config.toml
norm_place = "pre"
positions = "rope"
attn_scale = 0.177
grad_clip = 0.5
warmup_steps = 200
decay_fraction = 1.0
Each number is 50 + 10 x the weight over its row's rms, rounded and kept within 0 to 99. Layers, rows and columns count from 0. The size before them is the row's rms in percent of the matrix's.

# layer 3 MLP down, 256x1024, rms 0.13, rows 193-247, columns 0-127
091:47 40 62 76 59 60 40 34 56 66 48 49 52 62 58 37 53 42 31 51 44 56 69 55 46 64 49 64 58 39 44 55 67 58 49 25 51 43 44 45 56 42 67 49 46 50 72 61 50 62 42 48 56 54 54 69 32 43 65 41 64 52 53 64 60 65 53 57 52 53 56 46 49 59 60 66 64 48 58 50 37 41 66 54 42 58 53 51 58 61 47 26 38 39 62 57 62 61 55 40 39 52 56 50 72 50 41 53 52 25 45 67 40 60 44 46 49 58 63 61 49 55 49 50 55 47 60 67
099:44 50 41 55 47 44 50 59 60 57 39 52 39 43 36 40 77 42 47 46 53 42 45 53 51 43 56 52 43 39 49 43 51 55 48 60 41 42 48 29 58 45 53 53 49 59 71 65 54 41 59 56 45 67 56 39 46 46 43 43 46 57 56 49 46 54 69 66 52 48 39 25 57 45 48 58 27 14 42 51 59 44 41 54 47 34 45 40 41 39 62 24 53 46 51 56 46 56 58 54 59 44 59 63 58 67 50 30 64 50 51 69 51 44 26 47 66 39 57 49 56 54 49 57 56 42 47 42
094:56 59 77 52 46 44 63 55 60 42 41 53 42 62 66 41 56 59 53 62 47 51 47 33 53 57 59 56 56 63 31 46 47 39 52 47 52 35 52 57 49 48 52 46 57 59 57 73 44 28 53 58 49 24 64 66 44 40 62 41 53 60 48 33 50 61 51 61 58 44 40 69 44 52 60 60 57 57 54 50 49 42 57 46 45 57 75 48 52 57 45 31 47 46 59 41 42 50 36 54 47 49 49 41 40 40 56 59 52 54 46 62 44 28 54 32 43 47 24 49 40 49 53 42 50 46 73 64
100:54 76 37 68 69 48 56 54 49 54 38 37 56 60 43 69 51 30 44 42 59 54 47 56 42 47 42 48 59 68 52 61 58 65 49 42 59 45 60 60 67 53 43 42 52 42 36 48 50 37 39 49 72 46 53 44 48 42 49 50 34 33 33 59 52 49 49 51 68 63 54 47 65 33 73 47 43 54 50 43 49 64 40 64 55 53 48 55 48 64 61 59 59 50 43 34 53 59 56 64 54 28 39 57 62 47 47 54 50 60 54 48 50 75 50 44 53 62 42 38 67 66 58 52 56 41 49 44
102:31 42 62 46 58 65 57 39 43 52 48 47 54 35 65 64 66 75 53 44 58 48 49 45 43 42 55 30 48 49 44 39 34 48 75 51 69 49 56 54 54 65 65 50 74 51 31 58 51 64 42 46 78 56 48 48 48 46 47 55 45 57 52 50 59 46 57 55 61 36 60 51 60 64 45 38 39 68 38 40 47 62 55 49 57 61 48 54 45 57 56 45 60 51 51 33 70 67 56 49 39 66 58 49 68 37 41 50 50 58 49 55 58 58 60 44 57 64 57 42 47 41 49 46 52 48 46 58
095:21 32 59 39 68 41 76 51 34 46 64 59 43 69 64 57 34 68 43 56 48 54 57 63 57 63 59 48 41 55 33 36 49 60 47 62 63 51 60 53 60 51 38 56 56 38 61 52 52 51 64 63 50 41 49 53 63 33 55 54 37 42 55 53 43 45 71 41 66 48 62 66 29 51 41 53 68 52 65 41 56 58 52 44 55 60 34 52 53 40 67 58 35 81 58 63 45 47 46 41 54 53 58 59 41 43 37 42 58 61 68 60 50 65 40 55 33 29 48 48 56 63 53 43 50 53 38 49
098:40 57 34 57 45 50 35 54 53 58 47 53 47 36 42 42 40 58 49 48 44 58 37 52 59 68 46 43 55 53 51 41 65 51 66 52 58 36 38 45 29 58 56 32 47 46 55 45 52 56 56 62 54 40 51 46 48 52 56 56 52 66 46 37 25 58 55 53 30 42 27 28 47 52 50 36 35 42 55 35 58 41 37 56 25 40 57 53 47 45 52 51 59 53 53 61 50 48 51 51 59 41 42 56 40 45 66 57 34 47 33 54 48 44 49 50 53 48 73 45 73 95 34 44 43 48 36 36
100:46 45 58 43 45 44 49 58 51 57 53 47 44 58 62 43 52 55 43 27 43 75 51 62 42 50 53 50 51 59 58 70 66 48 48 33 51 54 64 40 66 64 64 44 62 53 58 45 71 67 44 32 60 39 42 51 39 56 54 54 47 50 42 55 52 55 55 50 54 49 42 61 26 48 59 37 85 51 56 51 47 47 55 46 64 46 62 61 57 49 46 52 37 52 43 68 60 49 53 65 52 17 53 60 64 41 61 34 57 48 50 49 65 37 69 43 44 40 59 47 71 51 48 31 53 72 43 68
100:53 58 53 54 48 50 26 28 60 62 51 48 36 53 52 30 58 55 54 47 41 59 46 56 53 66 44 44 53 37 44 51 43 40 69 68 66 61 44 49 35 50 43 39 38 75 68 45 59 45 57 39 27 51 47 44 55 70 66 48 62 52 54 50 44 58 48 43 64 50 61 55 60 53 54 38 35 54 68 51 48 59 65 53 51 55 41 28 48 59 52 50 50 43 44 51 67 44 55 42 44 51 50 44 35 59 50 72 56 63 59 47 66 40 39 61 47 60 55 44 55 59 52 53 60 65 51 43
104:61 48 29 33 46 50 48 65 45 36 57 50 64 57 62 51 35 69 33 44 64 60 55 43 55 43 63 43 74 65 46 43 49 70 73 57 46 40 47 54 41 54 36 54 38 53 60 54 40 47 63 44 55 55 55 50 55 50 42 37 32 51 41 52 48 60 44 32 47 46 59 73 54 54 43 41 55 34 52 41 72 66 61 39 61 53 36 65 47 49 51 58 49 46 50 39 42 58 60 59 71 43 38 62 60 32 37 53 64 44 36 48 48 57 55 43 48 67 51 44 53 43 31 51 59 41 54 46
100:43 30 61 38 35 44 36 52 53 49 45 52 37 55 44 49 66 39 65 49 38 35 32 51 69 60 43 53 59 61 65 52 50 49 47 49 49 33 54 45 53 29 47 53 60 52 35 42 52 56 46 59 51 53 45 59 61 68 48 58 58 41 50 42 55 52 60 43 54 71 60 51 42 57 57 44 65 65 72 42 53 58 30 40 53 44 55 34 38 70 69 42 54 61 36 54 56 49 60 64 51 58 28 29 45 52 40 64 55 58 48 63 61 51 45 36 47 45 62 58 63 43 70 50 59 67 55 61
096:49 41 42 56 48 58 52 46 53 54 54 55 56 53 50 78 57 51 49 48 72 48 72 50 39 62 52 56 48 66 43 55 54 47 46 49 40 41 59 45 63 56 58 32 42 43 57 38 36 53 36 70 38 54 42 47 54 51 29 42 56 45 66 56 48 48 54 45 38 48 55 48 58 45 62 43 62 60 29 49 54 55 51 61 38 43 54 34 24 46 43 51 50 55 59 35 58 40 52 54 52 58 46 32 53 37 68 63 46 44 62 40 49 41 44 55 61 46 55 61 59 50 48 56 43 38 60 61
097:33 50 30 44 49 51 49 65 42 48 60 46 65 54 50 63 35 39 67 46 47 33 53 45 57 42 38 54 54 39 48 56 45 43 40 37 45 54 43 53 62 62 49 53 47 52 56 47 63 32 70 55 42 32 53 49 51 49 22 43 51 53 62 38 50 54 53 52 64 64 56 56 52 48 53 52 34 62 61 60 41 57 58 45 59 31 72 36 53 40 44 50 64 52 64 36 48 35 55 39 45 76 32 41 66 32 55 56 43 54 59 37 35 48 38 46 52 62 39 68 41 56 40 49 69 46 47 72
100:57 58 34 35 49 51 40 56 56 48 52 38 64 48 51 56 53 50 45 47 70 47 40 69 37 57 61 52 59 35 46 60 40 61 50 49 54 45 62 38 57 51 63 56 52 58 50 37 47 57 53 56 51 51 44 27 43 71 44 48 27 49 34 41 46 45 65 49 56 55 38 38 64 63 42 33 38 58 50 47 53 61 42 64 50 47 55 60 45 57 51 55 58 53 36 59 44 64 63 60 59 37 58 47 66 46 72 46 47 66 61 61 41 53 56 41 50 41 44 45 45 38 51 50 48 58 54 25
095:50 61 42 59 37 73 39 66 67 57 54 51 71 49 57 56 44 44 36 63 55 58 65 36 62 44 63 60 54 63 30 44 43 50 42 50 53 47 62 56 52 37 59 63 60 53 64 62 61 69 30 44 32 55 37 46 64 45 57 38 36 44 53 59 55 46 56 51 46 51 61 48 58 57 61 56 31 52 57 42 47 53 59 44 45 56 36 45 49 56 50 56 39 52 57 22 70 47 53 53 61 46 64 52 43 51 63 57 55 49 77 50 36 64 52 62 31 55 47 41 37 50 57 45 53 50 43 40
099:57 51 67 52 44 37 56 51 57 60 52 50 46 52 58 55 71 39 52 46 42 55 65 58 46 39 49 48 55 39 43 37 57 40 48 48 63 61 56 62 47 44 71 40 45 61 72 40 38 44 52 49 58 46 47 39 38 58 43 57 51 50 60 49 41 57 33 38 40 56 39 56 45 39 43 38 69 48 66 55 46 49 39 55 35 39 51 36 45 44 58 59 43 55 44 57 32 68 58 49 49 46 44 61 37 41 55 56 39 49 38 58 62 56 47 39 51 70 55 52 34 43 50 45 54 41 48 64
097:44 58 79 74 55 49 45 50 52 57 59 40 63 62 73 58 65 45 47 66 41 72 67 44 50 58 48 59 53 50 39 43 45 35 45 48 41 41 63 59 52 49 37 56 40 34 42 68 48 41 54 36 64 48 39 42 39 66 48 51 60 51 51 52 46 53 49 48 51 39 53 39 30 37 52 50 57 45 44 60 52 50 34 54 32 37 68 48 50 43 43 61 43 45 55 52 71 38 53 53 38 47 58 38 46 56 46 54 42 44 56 51 66 54 42 43 46 57 40 57 65 29 34 61 54 25 39 66
108:57 60 51 26 45 40 64 52 32 51 38 48 47 44 66 62 61 40 35 51 57 58 62 61 46 41 39 66 45 65 61 35 61 48 46 49 39 43 55 52 54 53 45 56 42 41 48 23 70 56 52 47 49 35 60 45 49 65 65 60 52 50 36 57 50 49 48 44 42 51 35 55 45 56 50 56 58 45 53 47 48 33 73 44 50 28 49 40 58 42 37 50 49 51 53 35 59 37 36 60 61 42 60 47 52 56 68 47 48 48 44 56 29 69 69 61 53 61 57 42 65 48 45 59 53 47 45 67
101:60 58 37 40 42 52 72 71 51 52 66 40 63 52 67 58 61 58 39 56 50 52 43 36 66 67 46 39 55 39 51 63 31 68 50 35 63 66 64 53 45 59 56 57 63 49 48 62 43 50 29 50 55 51 39 59 29 48 42 50 46 51 52 37 31 62 36 56 55 43 52 36 48 57 38 68 73 58 44 43 64 64 43 56 49 52 52 44 56 47 41 73 59 45 22 56 60 28 44 42 55 48 57 61 50 57 66 49 37 27 60 73 42 72 74 29 33 34 36 58 52 57 45 39 46 42 74 36
097:49 69 41 54 46 51 58 58 36 45 46 49 50 53 60 50 47 59 44 33 58 78 44 33 32 45 49 40 53 42 58 54 33 51 52 42 47 50 66 56 42 54 67 46 64 47 47 70 62 51 39 51 52 36 63 48 56 59 52 61 50 59 39 42 43 42 48 44 79 44 38 50 33 78 47 45 39 52 17 53 41 53 59 69 57 48 50 42 59 52 59 51 61 57 60 56 40 47 61 47 56 46 51 36 58 39 48 60 44 57 53 44 50 55 37 46 55 47 36 58 53 47 51 70 55 39 56 43
101:43 54 62 52 63 56 68 42 58 49 44 38 37 48 49 37 53 54 40 22 58 33 47 41 49 57 48 45 45 53 55 82 36 48 36 48 55 35 37 58 64 49 51 50 39 49 55 46 62 57 39 58 52 37 48 45 57 35 46 44 47 51 49 55 43 39 59 56 36 54 45 55 57 48 48 43 49 56 45 49 54 40 55 36 60 50 52 37 52 47 54 56 62 57 64 52 44 34 32 57 65 56 59 38 58 54 32 34 48 54 65 50 49 42 55 51 45 26 49 54 37 62 56 56 52 40 54 48
101:32 57 67 48 39 48 48 44 47 33 35 61 58 29 57 42 62 36 35 55 44 47 59 45 43 39 53 41 35 66 56 44 38 66 51 29 49 52 40 54 63 52 45 58 43 48 47 42 53 47 68 46 61 61 43 67 57 51 65 64 52 18 39 60 47 31 59 51 43 36 43 62 45 53 48 48 35 59 49 68 36 58 53 49 46 68 53 60 42 35 35 52 36 33 46 40 63 53 56 60 59 62 54 70 75 35 41 47 47 65 43 40 46 35 39 43 53 56 66 55 49 45 46 41 45 37 30 41
098:57 61 53 32 49 58 49 60 43 49 75 41 44 52 28 48 70 51 69 60 64 28 67 44 48 64 42 45 32 34 45 67 56 51 61 57 37 48 61 53 48 63 38 55 59 41 50 37 48 41 42 50 58 51 50 61 41 51 53 53 51 42 60 55 63 69 53 56 46 59 44 40 72 55 52 32 56 47 69 58 58 43 49 35 52 64 47 52 28 54 52 39 44 42 43 50 48 64 50 75 45 41 46 54 39 44 75 45 39 35 42 45 43 59 59 56 32 48 41 52 45 46 46 53 47 67 51 42
102:49 41 56 31 43 39 50 46 61 42 63 57 49 66 46 36 42 47 60 54 53 55 70 49 46 49 33 35 58 71 48 29 63 39 62 37 56 48 59 84 45 59 55 51 49 57 54 59 50 31 41 55 58 60 50 65 50 38 63 51 58 46 53 52 43 49 48 44 59 52 74 66 42 52 62 35 59 41 40 47 42 53 49 46 50 51 48 42 31 49 44 63 37 62 54 54 46 46 58 42 62 30 74 41 53 49 51 56 45 46 68 32 44 45 44 50 57 33 64 50 34 35 38 46 51 50 48 47
101:46 65 49 54 45 47 60 57 47 73 39 47 32 74 31 39 43 31 46 51 41 65 66 58 54 53 48 36 41 56 76 58 57 46 55 52 57 67 58 33 50 57 24 47 47 46 39 55 52 60 60 54 46 73 62 68 48 56 47 58 69 40 47 51 54 53 53 47 50 56 60 61 46 48 47 61 65 47 56 59 45 50 39 35 46 52 31 23 57 37 54 47 52 51 55 43 63 38 48 45 44 55 48 49 56 52 48 55 62 48 48 32 56 52 54 50 55 51 55 56 40 44 45 47 41 30 56 31
101:48 35 55 46 58 45 55 49 46 54 53 43 57 39 48 47 53 36 54 51 51 73 64 49 37 51 47 38 41 52 56 59 57 25 38 60 65 29 54 64 55 44 54 52 43 55 55 30 45 39 35 51 41 62 50 45 45 51 61 60 54 41 34 45 52 33 68 53 29 56 50 66 42 37 58 58 32 48 52 51 40 53 65 60 43 47 28 49 48 46 45 42 45 67 50 59 52 51 32 43 43 51 58 32 51 56 46 25 48 51 52 40 49 53 50 50 53 59 58 50 50 51 52 57 55 56 54 63
099:52 54 34 51 53 32 63 74 45 34 57 47 47 61 47 55 54 54 56 35 39 44 37 49 52 44 55 48 60 59 53 50 37 57 58 47 70 65 29 60 43 77 50 62 47 42 25 38 48 56 52 53 44 46 35 60 74 54 64 61 32 40 29 49 47 58 49 50 49 34 62 64 40 41 47 45 40 57 62 37 56 45 56 48 57 56 42 70 45 57 61 42 53 61 60 53 55 52 58 70 67 42 42 61 39 42 48 56 64 54 55 64 34 54 39 45 56 64 50 59 52 28 49 54 74 52 39 49
100:50 40 52 60 42 58 41 54 42 44 54 46 58 47 54 45 59 40 57 72 52 49 46 69 66 33 61 56 55 57 38 69 38 70 43 59 55 57 58 52 56 45 46 44 56 36 53 56 23 37 78 57 59 37 57 55 48 61 51 54 45 50 55 57 77 48 67 45 44 43 54 34 50 59 60 53 42 58 62 68 51 60 42 51 39 43 47 57 56 37 45 41 49 59 58 35 58 53 51 51 60 50 31 54 57 55 54 55 61 43 54 48 61 50 45 43 62 40 42 54 70 58 51 53 53 42 52 61
096:38 38 61 67 54 50 39 68 53 46 38 47 43 61 64 55 46 57 56 48 46 47 37 40 67 51 51 42 69 39 32 58 62 26 55 40 29 57 42 41 57 69 31 45 42 42 52 61 37 50 48 63 50 41 42 48 56 58 60 56 43 34 57 32 61 42 52 36 45 57 31 55 40 40 50 37 57 66 64 38 52 30 47 50 47 38 67 46 46 50 42 41 49 40 40 50 53 25 53 47 55 58 50 46 33 44 60 35 54 51 54 39 36 43 52 50 36 51 53 40 56 49 71 50 54 51 46 58
102:51 53 50 19 54 49 45 40 51 36 37 54 44 41 64 53 68 45 50 67 39 73 40 52 47 45 41 41 42 52 73 49 42 25 55 57 50 43 51 46 49 59 56 45 54 44 41 58 47 65 60 46 58 44 48 35 56 57 55 74 59 45 71 47 44 61 47 41 60 34 47 33 67 33 69 55 37 51 54 57 43 57 48 51 62 45 43 50 45 49 47 61 51 61 59 59 44 76 50 63 44 43 43 54 58 62 39 39 34 56 64 42 28 44 40 41 57 44 49 51 53 52 40 54 73 59 36 50
096:49 66 43 64 38 64 53 52 45 39 49 37 61 52 56 32 53 44 52 50 32 56 43 66 52 33 49 41 57 55 47 62 50 60 52 59 56 50 51 46 38 46 58 67 39 70 56 52 56 57 41 49 34 54 57 48 43 56 47 35 41 44 55 59 57 57 42 45 55 39 59 50 54 42 57 56 56 53 47 44 58 49 59 63 28 53 49 61 45 43 52 64 44 60 48 46 59 60 47 53 37 40 52 42 26 47 35 35 52 38 53 58 61 49 45 57 50 56 59 54 50 56 59 39 50 45 51 45
100:62 58 43 37 43 61 50 44 48 46 31 54 46 54 30 68 44 54 71 58 47 49 39 33 43 56 36 38 57 57 46 46 41 15 24 41 55 65 33 35 40 60 39 33 39 46 54 59 34 58 43 51 42 42 45 48 58 40 36 64 63 46 67 57 52 59 33 70 52 48 47 65 57 46 42 39 30 58 50 53 46 54 49 68 56 34 33 35 60 44 28 50 64 51 60 49 50 53 49 53 54 59 40 46 71 71 56 51 46 39 37 37 60 24 45 68 62 56 60 51 66 45 36 48 45 68 64 52
092:48 23 69 59 65 35 57 59 50 44 37 52 61 45 55 45 56 71 66 40 53 38 29 65 39 35 44 57 54 62 55 51 58 48 49 55 45 34 49 55 52 52 42 54 57 79 50 45 41 34 27 45 70 49 45 41 60 46 60 52 59 34 49 75 40 32 47 66 33 61 36 76 49 50 34 76 50 43 57 70 52 49 52 49 45 47 56 64 73 46 49 41 49 47 41 36 39 35 47 49 56 49 63 41 34 40 48 42 52 58 56 53 30 45 58 34 58 52 56 40 23 44 52 59 55 50 60 63
102:37 49 42 58 61 50 54 34 51 48 56 53 59 35 44 43 54 67 43 51 62 39 48 67 41 41 69 48 37 63 50 51 58 52 46 43 46 40 49 47 54 30 55 28 52 55 48 33 58 38 26 48 38 39 52 49 27 47 49 32 34 52 64 70 46 65 58 47 51 41 54 36 44 42 43 65 52 45 56 40 34 52 56 42 40 50 48 48 27 59 58 51 42 57 54 56 36 44 56 58 61 54 41 50 57 40 58 43 53 45 56 46 53 44 23 34 51 45 54 70 55 59 60 56 52 55 54 42
096:41 28 45 55 58 39 41 50 52 48 45 53 51 40 56 50 34 47 57 63 46 40 49 29 49 63 50 57 64 71 53 68 50 51 56 79 50 51 44 69 62 42 65 48 55 48 34 44 21 51 63 45 60 39 62 39 63 33 50 51 61 49 43 49 50 56 69 38 41 31 55 55 63 51 44 44 51 47 40 41 76 48 38 64 49 56 53 60 52 51 70 44 55 49 45 61 39 50 56 43 41 50 70 55 33 64 36 55 43 59 41 38 61 72 66 42 59 53 56 57 46 41 60 64 47 53 43 55
103:51 58 56 70 59 37 50 65 50 35 59 47 47 53 44 45 51 54 42 60 43 51 47 46 64 45 45 43 52 33 65 53 60 54 54 61 42 41 45 47 42 28 51 50 45 49 43 48 46 53 60 50 50 56 51 56 54 55 54 59 46 60 48 48 41 53 61 63 51 31 49 57 50 38 45 54 33 43 39 43 35 45 68 73 49 47 49 49 39 46 45 43 59 55 37 66 62 52 51 29 35 58 51 51 41 61 38 59 44 47 62 43 50 45 51 41 43 44 63 35 42 51 59 47 45 33 62 65
103:36 38 43 59 50 47 59 55 35 25 58 69 65 50 57 55 53 43 44 48 44 37 43 49 36 40 48 65 39 49 64 52 70 55 57 58 34 46 63 30 39 27 44 57 34 53 56 41 45 56 41 53 44 31 56 45 57 46 67 54 73 38 38 52 32 35 40 48 53 55 60 33 59 57 47 48 34 61 71 50 42 64 51 48 38 45 44 40 49 48 47 58 54 39 67 52 66 61 61 38 44 55 43 48 54 49 39 52 59 36 56 62 67 39 28 38 58 44 44 55 44 63 52 48 51 53 52 53
100:44 50 36 54 53 65 40 71 62 38 46 46 44 50 58 56 60 56 57 40 60 39 52 40 39 45 47 50 67 45 62 45 33 52 56 50 51 48 40 60 46 56 36 44 56 47 62 48 42 45 45 37 48 44 41 63 58 53 36 44 30 50 60 46 41 48 44 60 42 48 33 76 52 47 45 55 22 63 48 40 50 52 41 54 56 55 51 60 54 60 69 62 65 48 43 42 60 28 54 50 47 48 38 63 36 52 45 54 41 36 35 38 61 54 23 36 50 68 49 52 49 42 43 52 60 59 52 58
103:59 36 51 36 51 56 50 52 55 38 53 59 51 58 50 75 47 68 43 63 60 41 50 50 41 36 59 33 53 49 37 38 26 37 46 43 51 51 36 48 41 38 44 54 53 54 66 64 46 55 56 47 69 50 42 54 50 49 64 64 55 64 39 56 50 49 46 35 47 43 57 42 43 37 39 43 40 66 44 45 48 52 54 53 31 36 49 52 38 55 55 48 73 42 44 30 53 50 49 52 51 53 53 55 39 37 63 44 43 46 48 38 53 50 48 52 61 61 53 35 31 35 40 68 76 32 46 63
102:44 56 66 45 58 45 46 49 61 50 51 70 47 53 53 60 41 63 40 50 47 51 54 60 35 36 60 46 51 47 54 52 54 47 49 57 54 52 46 55 56 43 67 54 54 52 36 53 35 49 42 63 65 63 58 44 48 55 53 43 20 38 45 41 56 41 44 44 43 57 54 49 50 51 44 57 39 63 43 44 64 48 59 65 52 67 43 66 54 60 34 49 63 52 32 41 57 35 71 48 66 43 48 41 54 42 49 46 34 59 41 42 31 75 49 64 47 43 47 44 63 47 46 60 50 50 45 51
108:83 70 46 40 52 48 61 55 60 63 64 48 46 51 42 44 61 41 46 63 51 52 52 53 63 40 38 43 57 42 44 70 42 50 43 45 59 57 42 55 55 63 67 62 55 46 62 40 59 61 52 52 53 52 45 44 48 64 60 57 56 56 51 33 54 40 50 50 48 54 46 32 44 61 57 44 53 40 46 61 59 50 59 48 62 37 38 40 57 55 48 47 60 56 44 42 45 55 49 56 35 54 33 43 63 54 55 58 44 67 54 59 59 37 51 47 62 63 49 45 65 44 35 58 53 32 43 57
099:68 52 48 49 43 35 58 53 52 55 47 40 53 44 63 51 52 26 57 53 55 45 29 57 59 45 49 57 59 54 57 30 47 54 55 48 30 45 50 27 43 69 56 50 51 53 40 50 40 53 51 30 44 53 53 59 40 68 35 51 44 61 56 56 33 45 52 47 47 72 51 37 48 53 53 35 35 73 49 37 45 55 42 56 26 40 40 46 34 45 52 44 56 37 61 45 47 58 56 48 50 37 69 57 49 46 39 65 63 48 62 61 42 51 47 41 49 44 32 53 44 48 52 39 42 52 51 41
097:51 60 50 30 42 51 46 48 51 38 48 44 55 52 45 52 44 39 49 29 60 42 51 51 54 44 25 51 47 62 37 49 33 56 51 32 34 46 67 38 51 64 61 40 49 38 34 49 37 47 48 55 40 59 46 33 76 32 57 43 53 33 45 49 56 59 57 64 41 66 48 69 53 39 53 59 50 31 71 54 53 56 45 34 52 41 53 57 43 45 41 38 40 50 47 36 44 59 44 44 34 44 54 87 53 68 47 52 48 60 46 36 50 53 47 50 50 52 55 51 55 61 45 39 47 39 55 47
100:41 46 82 35 47 58 15 29 55 44 39 50 47 63 52 51 59 45 38 43 53 48 52 47 46 36 48 43 54 42 40 54 43 61 62 56 40 54 42 44 48 44 58 48 56 39 44 59 44 66 58 51 53 61 42 53 33 49 41 45 63 42 59 49 55 54 46 57 39 40 41 65 44 42 52 58 56 47 44 50 53 43 53 56 71 62 54 50 43 49 40 32 52 32 55 48 54 45 48 46 40 48 40 57 27 43 54 52 51 45 55 26 64 61 24 65 36 62 45 60 42 58 54 45 53 56 52 65
100:29 50 33 57 51 52 33 60 42 41 63 59 38 54 46 44 51 40 60 49 45 49 41 43 56 62 41 36 39 58 50 50 62 56 58 56 49 50 51 50 72 32 58 54 55 47 44 56 40 31 53 51 31 50 66 56 55 38 56 56 48 53 48 62 47 46 58 63 29 55 34 52 69 49 45 44 61 61 51 47 52 39 52 49 54 56 48 63 50 34 58 41 58 50 31 35 42 55 54 42 48 56 46 69 42 40 53 45 39 58 68 40 54 44 38 50 63 58 48 52 42 49 59 55 52 62 46 41
100:43 41 38 34 60 62 47 38 51 65 60 41 67 58 68 39 28 62 46 51 49 59 37 49 47 52 47 39 42 50 59 52 40 45 64 39 48 37 52 34 57 55 61 48 60 40 59 44 57 58 54 48 55 46 46 63 45 52 41 51 43 55 35 52 42 46 34 53 62 43 42 38 56 48 55 56 57 39 50 36 29 49 38 57 43 60 32 26 53 43 43 52 57 49 46 43 41 46 49 60 62 57 48 41 57 52 53 58 48 43 54 58 49 46 53 52 57 35 52 49 61 61 57 65 62 50 41 46
100:54 61 50 50 58 55 32 54 68 64 50 39 37 54 68 69 58 27 35 62 58 53 41 65 47 41 44 54 57 51 48 49 42 26 76 47 24 38 54 62 57 57 54 45 50 29 51 38 43 48 55 55 55 55 49 50 56 57 51 46 56 24 52 49 46 15 53 53 64 54 50 59 33 34 54 40 45 45 53 34 39 42 51 56 68 50 69 59 44 44 61 36 52 43 53 45 66 33 50 59 38 57 47 52 70 52 50 56 36 68 56 45 47 58 49 47 60 54 51 54 40 41 71 52 46 40 43 48
102:60 45 52 56 60 55 48 45 58 48 55 49 34 40 34 34 46 42 63 40 61 36 40 61 42 64 34 55 30 50 34 64 43 44 49 53 35 58 56 51 62 39 51 55 55 60 38 48 73 65 58 56 47 49 53 60 69 63 37 41 42 32 49 24 45 43 52 59 49 33 37 30 57 31 46 61 32 52 41 60 60 32 54 71 35 39 39 42 48 33 49 44 44 57 61 28 76 42 54 35 37 35 34 50 32 30 53 48 50 51 36 51 61 59 59 52 49 62 67 43 38 30 43 40 44 44 68 49
103:61 41 59 37 43 53 59 61 49 37 49 54 52 62 36 39 47 60 49 47 49 56 64 43 48 51 35 64 48 43 48 45 42 40 72 53 64 51 44 73 63 33 32 55 39 55 48 43 54 46 35 64 64 50 50 60 52 54 52 53 47 48 29 39 60 36 39 73 55 64 40 48 49 44 39 52 45 41 54 45 45 44 69 40 59 48 45 48 65 60 59 43 45 43 56 37 52 56 60 52 19 43 57 37 41 68 34 58 54 62 48 54 45 49 45 50 55 53 46 50 58 52 56 49 41 42 46 61
101:75 45 47 47 50 61 54 48 54 45 37 60 43 45 49 60 50 49 48 44 45 27 52 68 50 44 58 67 62 43 52 39 61 62 45 66 57 59 42 53 35 57 55 51 57 46 49 72 51 51 65 56 57 35 59 58 41 36 52 36 47 54 54 40 65 44 36 35 47 48 53 77 54 53 51 41 40 52 55 65 46 58 69 32 58 38 42 29 51 48 63 54 49 60 33 69 43 55 37 51 46 55 31 52 49 50 70 46 42 42 57 52 52 41 48 59 63 61 51 58 48 56 67 46 55 54 64 48
105:65 48 29 60 55 50 42 48 33 47 34 50 41 40 40 42 41 34 60 52 46 55 49 53 50 70 53 66 44 52 56 52 46 56 47 72 50 33 42 29 48 35 49 54 56 53 56 71 48 31 44 41 45 61 55 62 66 39 39 52 39 35 42 61 63 54 66 56 55 54 68 17 57 53 50 60 64 51 45 57 54 38 47 41 31 52 45 63 47 47 46 45 42 44 55 59 46 25 49 42 43 41 59 48 41 38 49 52 43 39 56 70 52 48 58 43 48 49 31 62 56 50 50 69 46 52 48 36
100:38 41 43 38 59 45 40 31 43 54 40 59 68 45 53 36 35 59 57 59 37 84 47 53 62 61 53 32 65 61 51 55 39 59 49 54 44 52 45 40 41 47 59 37 49 53 45 45 48 30 51 37 48 47 50 51 68 53 45 56 45 54 57 42 52 55 69 66 47 50 63 68 36 68 65 52 55 42 64 49 43 50 53 53 47 58 46 58 46 55 44 54 48 50 41 59 53 66 57 41 47 44 64 50 49 61 48 50 57 40 39 45 68 48 55 53 53 58 44 47 46 31 42 41 41 53 60 62
096:57 55 43 40 67 43 52 61 67 59 47 56 53 51 57 53 48 55 67 52 40 37 56 49 57 28 47 44 48 59 51 67 32 77 63 76 48 49 58 56 39 67 58 67 43 60 55 37 80 59 40 51 48 57 53 44 52 67 62 47 54 49 46 69 42 45 44 46 49 47 38 35 53 42 46 56 31 50 62 48 46 47 42 52 54 52 39 51 52 54 43 42 45 47 56 58 34 53 41 46 59 44 45 25 53 54 51 62 48 64 67 55 57 49 46 51 47 38 49 56 47 67 43 67 43 44 55 51
094:50 60 42 60 34 56 48 58 29 55 56 44 39 51 45 61 46 51 60 59 32 48 64 35 68 43 60 52 50 54 35 42 48 63 46 44 43 48 44 55 41 39 65 39 43 40 45 52 46 45 54 48 34 46 57 35 59 45 44 43 43 59 29 46 61 44 57 55 53 57 43 33 39 63 28 57 52 32 55 49 35 44 58 43 41 52 56 48 46 52 39 68 36 41 55 49 53 62 45 48 49 56 68 31 59 73 54 56 46 58 56 63 36 46 48 48 70 45 47 30 55 31 64 67 46 62 44 37
099:54 40 41 45 61 57 45 37 55 35 44 45 47 56 52 45 56 50 50 59 31 34 61 54 45 56 71 64 59 58 55 57 69 50 46 66 47 32 43 52 48 52 52 53 71 58 51 50 40 45 37 53 49 34 64 44 44 50 45 36 62 54 58 25 39 40 44 63 42 34 49 65 55 48 52 75 62 46 44 56 61 47 47 59 49 59 50 61 50 53 45 56 54 59 40 71 64 41 55 47 37 41 72 50 54 59 59 48 56 58 62 47 55 59 52 62 32 57 44 51 51 52 47 52 49 59 43 43